{
  "n_head": 4,
  "activation": "quick_gelu",
  "qk_norm": false,
  "attn_scale": 0.125,
  "init_std_qkv": 0.0312,
  "lr": 0.0116,
  "decay_shape": "linear",
  "doc_mask": true,
  "steps": 10041
}
Each number is 500 + 40 x the weight over its row's rms, rounded and kept within 0 to 999. Layers, rows and columns count from 0. Numbers have three digits each. The size before them is the row's rms in percent of the matrix's.

# layer 12 MLP up, 1024x256, rms 0.164, rows 705-754, columns 192-255
106:435490492469508481449477436460479528508490488438511556479520520398522491462537493479520510507479486489503498574470468480532542507487456553482500447475526429602490492473548590536514509496456520
101:473429487519530486446489491454519472470467539553478487541506451526524473541511519510479485476474438526518479477546447513616474572594533493478492554542470514573487422504509502529453497509488487
091:513483545541541477535483481444442467560509512550482531529482477430499502498439489490571425508542487555516435496512535563530531537500524547475572518428514457479540477475532504500487444548445509
101:529417563534396498528497527497483511566454529449458557550474579523480500536510504474456484498430425532538554470550468480536471510534517504455530477565503461517540487521486481580495523570481624
096:510533463505532503524520500492453515516482502509533583482515462509509534502525467500464506514471469538541461580559521433464544485549552531548528582529569492513525486484488530459493499481562418
094:516554461529499435558525455515517539489453449524512511529536449499497505541480494489477494528532550556397564501390465557546513445522493616523503553534483543563469475520580514489526558417496423
102:516470513491533474532513573405438487606518541495459590537484519482448492477534553459461521494551542462517463477468510515562505568477451535495504475504495472426510556549544539513523500464493480
098:531475539539498450509507490531526544495524497541543480530490494492478507500486469503551517482477511507515460509498522513468501471533572536516519446485510484471490490510520427483501532524478507
103:537562442581536484530448502493511574581498520498443534544558492507490461533581555495517467492489464511508483532461485432468483481510500506550577411457441489473493507460538633513495506460525527
097:545500505465535440513542446561492558486454502486395483422483474521530512563486497478581463464538499514453544486480494516558417514444481496435532420518504488487572486499497513471456562504497562
099:459562515478505472464482449501500467562461510511495537528504479522515568536444515454463510442457466513562449427485465548477530542528485456480429531478584492507503463553507448508529483498424563
097:409471545533521384449506538489479524544491505451455463492495536557549538513523490466538527550486542571522470422524450479486523485448522423534524475501498498466538514509498553517469454477461531
095:519479517502460431502502466566490564435440528504556522517517405446506511548491462544488465520430517502538491534582552515439492452443442470491493527464450450503487527510545500499466509513482484
104:529526400533461533527544444535491531538450506500469502467537494462460555490516497546517470492412518523506489536452537491434541438473501453537569441503467532533531440461545480509501469561496484
092:513494531526485537493482504528489500545543470461460397454494523483525495510531482494540509493450519615521475462531496523456552439461438556454531479384609462459410506520537480490513486515493511
100:480502562469480528551490558541526548517504502544461531514454550463534553520540534549501469507442463444576538538559514463513499481456463530525505439485434504461508506547520416439536499523453572
099:482435531514506514495478508473539564504521496551552503542520509497432523488446502551520444481466383569448467495596473504501493526514448497487562525535462540573497524504473568499489443464519476
096:468529506549532478514478409487516574478390594510474532514451471482474546499514522557479499506428457449558459448540498537473409505462480573445446516471468534602478509553553445448431490509492458
096:459481480505498486522496588445485572515533452481423555483409614505449537475534485501462456481402471480532505456473500535521526513512533445500497449517515543485442517488528546471492476450437524
100:511480510508463564484480545503450514509454531578493454422495568455532443473524545501480507532453508519506581468542479468545521443492521474465544502540627504520483481542503548520502408430471479
124:432452510469452537516416470475510449506549528442525493463572570534460442485499497519533436456422497503411583554451494466436488506516489451495480482443461566525554438472429479572493502473553472
095:479473552501469527503487494562561463429487470451422559545461538427575557474542564505448556534565515438484440479535415552502593435552490513450486457546519535446472451506579468507547542529544564
090:504515529498514536444460524458469420542452533548493501549457484455465520530520509486541539513499547479442470522579470545478513445485512500471460510485524598471427565509460513421579579450556451
105:484488438507463485502513593459486579510486501522479472578537490552529557463515469485517473527494476499412537509513492503496573472470435574475515470480553462530574480482481558537513468442455444
103:503522508582466463555467481472415503510486529469487493479521466536520420507482514491551476487540517583458523509535496552542480536566549456489538486440529449536468546557530494492523560511506512
104:545504541476465455520498419520489475492482526529480488515580503452533516453561530505516518435509566504556528564529528427432470471527461446495464551529457432521435447504480546517542563532505486
095:551477523376511503465461527495441502526539482534493558530511519511525544522544526496541497521470498446491478486568430507475451423475555449444541467560516497548433489447462506561504399553429487
100:533482558486488483494550454507478514490500489438464480530526511508462465449549559532520526500418443556445537600517514474575449528489540508584484561494519435543448497536461557558562494566388448
102:563572493479450493467451461515506508580460506476531469497523605461469483565463514491518482517474544433425508456464579504456493467526549526536547500512508494515495525467617510429496524557478586
108:545532540538478521484511528479536516424504505507468517483569417534570555479536461534565478551444518460481533480501478519478548468491537417468511549511546437446548485504504493493597459486497527
107:509479515539521534415473544492457514460500565503454546470486523463502446515443526486450542523509501531508482506530531426512538491494526514431529469553538490538649454479523529570494382489475473
100:449476561481456524447450518573540573538518570502417480537422440509492515506512409508520499502417509504556483561472506475545520490524497600513461523456571518442524534489518481499614495465505511
106:447406480503515590487528538464557577512532498455455521497482552510599494523479492452455530527509484482472551497522453459477505518510504612446524465493544635458539509466486535478515496459544474
094:523524508593519486472595472547435452540524477582512557472531501562429496552471487506505518482448491514495513505528460480509485417503498484503563472456447502563507445564455427464496518493461488
094:514479523474487510536431561456500549480532456564524535423553467529476564516460425535502581501471500463463473493585481475450538562594504563509508510483464486526465457478564570493511502419466439
098:474545537505484501499502543465492519461480499488516517456510472495484523524513497548574470524503509556508561493498491524526468470500522517606486497544584459483432539536570537503520522532433499
101:539494581476462505457524477540442510476451538512474478481472533534467553538496530543557547478437501428468553489438456505466478488456474541533507482521498467540473527487477579482577530502487596
108:394497443500530477559488498523458571506517537489503506545505425467437581529539509533504519482505455541585444549533607531553476480480546562502549516484447466534496469538479488471512458516514445
100:470523467448510559533519486466526539483509530458461485524456507479517530584497500498522434540465459532450469532480518419498519443447470574421497517467516570452466531551487597483481426517517518
098:556568441481394503542501518492494551454556513450464503511517476515472507460491490485533494483463448463507535550460508504500482415525542535466475525498495489522511441564402541558507558483492412
102:560514526516528408544568485543415469443488549508511488434575520440507465538545446485503516504494445539549376476467470531477436439511542532450542494465584438530511473488512511533494502457497465
116:437513451470443487464415446474461499561521462438441427567529573439556426490581564472590514495511503544521528424482494484515533496520496486477522501549468535472507500474485538526550548467532532
100:529510462458519499622492520464456481463474509489442478494521523446493526496615480517475515517501470537473453466479433505516497516581474531496481433531487582475523538463440505441452519507497463
104:542542562525484488462502523517549560509508608522476498520496554457479551400463473516505459488452514506516471560584477527530492589554526436483502566514509456496408474515518436442562471411489507
091:568508488544535472545465583467484544558462488505572474541525423555511463452419492572503581554480544565495511561478533479456510516476448528499542509410351518524544491447554439519514492473472471
101:497486506477520423574431447430548470548499601422480558545508475531457592429489492480475490549492499518423493505492464448473554416434427484422546459493492476522540489556526517508466464559533553
097:503512494474470523435452546478518517566532470482520427559500506490504535445516492463527559562503506513571485471550503513408517491537531507551470502495498507479500509467519577580527488509517437
097:448508450502523477486442550528497540599502466478469566513485466505528540494543526507426489469508440518566508514586493568516460528494505464612484458545513524513510520467462556494531462446469477
098:446511502502496501520441485532531534458485533511471430477513469386498486476486544553499524498488497544516466537424518534452469536507467474524480487458496438493513536511458509579525536510519484
089:468494520526517477488518489563493473510473540475528524488469545440497443529541528490535496508466498486496482463527483543438533527429528474549513459449460525419525433514598570525486511569449453
# layer 12 MLP down (transposed), 1024x256, rms 0.0914, rows 705-754, columns 192-255
108:551440527426495583506553512460526505505494490501476499516459454489496521513442492486425527482527514499564534481516551528598440490539560516494459474518512450532512577456460500564447559454521504
103:474489521444497483522554523534512487469473469478515558501508506542478514477549428477532484563476486539495493507490534568528475599490490555591434542418514535471513515494497525450524416448569481
084:494521535479507470485528451481483565538482491517486539544484517435536541480508555432495524560452540477500505478502428541542469524471559512550490401492531459517502557489490620586521459474497513
084:486573520540601491480519491470528498488520441425505481503512468481423499513486547520503474554584591534427542473556531465495483500483501445451480429561559489498513454537544525528532500470492434
096:495490522521446547588518498485494532511534523507496523481535463444467440556521469553484500478536522542434539522508518468535494477500557454507449490484514534489558461415509446458485444488475560
096:608490507534532547530413455515425426424493566436484462565489479455538563581527486502491532448501517568473508517479517491469458441544523426412505480505484531475507439497421476459505448528540470
100:537478458491459486553463454502511601520558451479478458478533518530477520493421539528478450507510464503493518527490436524497555491507442535436413510495435515499476536503448468491508513479559502
101:467491495511511544571538437483566602447519471490473554535426503499497458505492473512505521509529479467533466473469465456439608451447531519506473560504441559553447484531496533437470462403542500
100:544477431513455403479482493535517445516552435538504527389531501498463526484539467482482521535518527519546517471422548524465471484506496471570528557475531503532530519471482520485437463567543467
101:514502516440538500513466494465454562484532487574515553547588521492499555538546493578473535497497551497554420503458521466438490446505512514534539457494494475521479522566494488504513449453594482
087:459459483476491540451536460475449414467450468557580482492481475582456465562440522393525443452502511461457511490500446477529455488507520508452444487544508551488441508480502541546499446581493400
102:503524478449522441518498473519516477451549554468477464462501485456509483477515527442511564437504493553551454543477491544438529552522525488551509470536530533456476492552567518471471487505411565
094:513454479461532540513475509512436501480532499417474496479494473531528472466513513449502504531571560422433492504556487514530525500562545513474543455576507531517520475516437511468470485492585529
105:454470495481491481514537501473476532443541534488512515481557508485460478540534461524450546506459551510512550499478465542521503469506426548504469478517460495540506480502454446537533489494647440
089:493557482511546448438556360556497543480523484500433499486510515455494431437467468482489422458569519483521526491515494558606527540566469523511442506578467474495469409582464527497461509552553500
095:499545508523500493471384486518533511458466460481483476542502512577465462485486484526572518485505525463481494522483512529501504512581500432477412506513515539494552428409532500537471493570471478
104:483550522459429493457492531552482529456511572507527456445535562513540541587478460510554553439493568465468589518468469529481500461517528456488462515552526508460482455511474476527544555504452514
106:509532487494468497514548583558453503483562442468546417504505511509576452472441450450491601522547492543459524472500492485477529504563541451593587565440480538487500499461369518580500467465529563
089:480501481526489504494515430497460491520521532430466495482568524475508555557517472505508512438494476487495519541499488477453495480469465493464521506484470493468559495467530528535484503441621518
103:501476549535440557495513527469497534545465506538509560475539526513463491469455496529531441471501487471533427471494498489474501429505428527499481426465499476523485496436546451503464478438468549
124:452516530493489549533541518522500481490479531486501520500536569496487481530527487433632496436456469454488545490412460510446517531547511527518534468563518475514556551505477506487483448488499482
123:468439517516517467511455509436414506527471520476518473443464506515479483489469435568470455514506487529461534527489617509521441463503539470502489500496533482574501470502450528488414515529494405
097:441469457499553458495540519513530538474458427507578498529553469497535496496521489547413494488574534531526513437444544517465493551461460492509508491435549419527548537518582472482408451508403487
097:455466465511576480442498519515482566567476476476479554476482518510496481502500524532501553562472491478398466550551503462450507549475500541520490562474477535483462498466544501474557559549486492
100:530464577506502488472522517498527464538475492513515490486526511510520478429452543564433488533491580487547500500471501495493436521445604458463524509497498485562502542424492547496553450456517441
110:513501483525549502431441473446538472500533547504471487553519537518479497535564478503459453467511530525467527523521474437496490479382437485548516500507557523499541487500521488535564528560540537
096:510525487492450492504511530533498516447477489540507543505487593534490591470446559524562500439563477485538485500396532390540532492546462521497510551484465511469540458494574512569515493461538518
098:513550493489477508522502439484546539511493510471501523470449480491489490508499514496574505477497498493484543567489558494410500559529473581398554513508571509545490530476477499502521491448562527
093:499472490536430496477454463427436525435522418556542458516508416549482499434429510476486513466509502460560486522443475468500446524544478481538571514488524515521537517508500477417528506514562468
098:514547591569529524531437488513524476494420428543441479475597518551519490513480512498490439537538511470495498558429486485455471532475469466495479461453515499562470478519474461493474525523542488
099:441493485493556529500538473536514541482500523501509492490525517472503607464534509523505522542522513537450485496568436518519521531528521523506477492484526549479442551511552383493547404519486558
089:565475561458512582487534543521453505561502503462425490555550533449598479466452514543615481521483520509513513503524471518549490515496471544553444495525491488477574512504516463547532477516565422
104:475484515517528477480496506434448475493477494525550486495505503517420552457513543501454576506517488440584383493466527490543563461539510536497517523576455432587487511613477491521538469571494470
093:524566452419461534495454511540523452474501511533504535480448448547528506507476445502418534471474482480494466512495493423542491558505514461474478540535523532543500532476487578504514475528535447
094:511512429518473489469541518510438466507516506499454473477583528538506434573549501521523454483470451505491512548412555504513503461416440442455477480422496571540445569528417401577468539514489480
099:558529461530527445446552554545500487406486451446533421521491563581511539405464482508410568514533508490474502440558523517489529523586518481474501468473500481558516515492455594565512463497497473
104:511584522505459487433455495427519501458473444474563455442481510532519486542527512490491503548518568516568503492520536554522476483485474486421543425547506521452476498448483478511494479505537460
114:521536483480555552511560487437494540429527544513481467473483460485510535504505557482446466566532471506550520500523491493497451455502525488549504470596408501543516545590532528466503494514488491
103:507495491470473522496533489512527558428508502521525512495545472572376609407570483555451493518490473503511509486593488559514495510481544587476513561459495517522494551492439470485508448552558481
102:452531570498558491472514432507501497540508520546562503488455532477546497526462536487502499444552558522503520479517435506537489615575459505558528498500467531507449507429495501465467486498524587
099:455454567489504537546522516535479506576446558487495485519408552542518484493479463503533563503553444433440489509481489527503533494436491529570549498538474565512530483511454491538494459422553500
118:430509458506544557482442484491519569518559429469478478465507504571488450502426541501499478476499494501513521407484634490602553489475485547453488492491427471553537510494482492488528527485507488
104:591544528472525469542510466505516464509467496484461516505538521511556587529557457503432501523505451491530468491483436504475498458562536506465552554504519562512503479398448497439478502509490541
099:497492568432436444574579493573547424486512490488517574484492478539536605520502504554466504524531504470408460516532525460509493460491474527550472472452579558495534457504493463545534518506477505
090:483513512389457479466451409479521490527499512537522493478526564499516465544507486483461446499514496483452447443470522478531557511511518408516483510485550543485549560463333487502499585514553516
101:501507462442495494536542519452409471549506456574490468525506509491501523506596535469462565521508478536500621486471500584544463546503535534510472496535540418535546485511482461577488501461479419
091:520549459511519428485553503457543460547487555503505509419504469539502453460556521508483463501551522520489530522485531585480511552490506479489485507452557455557513460490483467503421461468516531
093:433554478533535495518438509535542486458551494537514476509566460468487498491538546451447505511505519456397527534476469542535535505402437457522467500532513468511524496563536555504480492474551485
102:515472469560411482441516525485513474562445508533456590505619522518544504547500421458515490548484626520549496457477491531467454541517511458471440532501487469528510464511556511592488563542494515
097:504456481507485512534448493459459487479562492525490508562561492566461502465526507494468440487485508541497529441515531508545488467513517514562527508458476448519495562492489547510465493518554579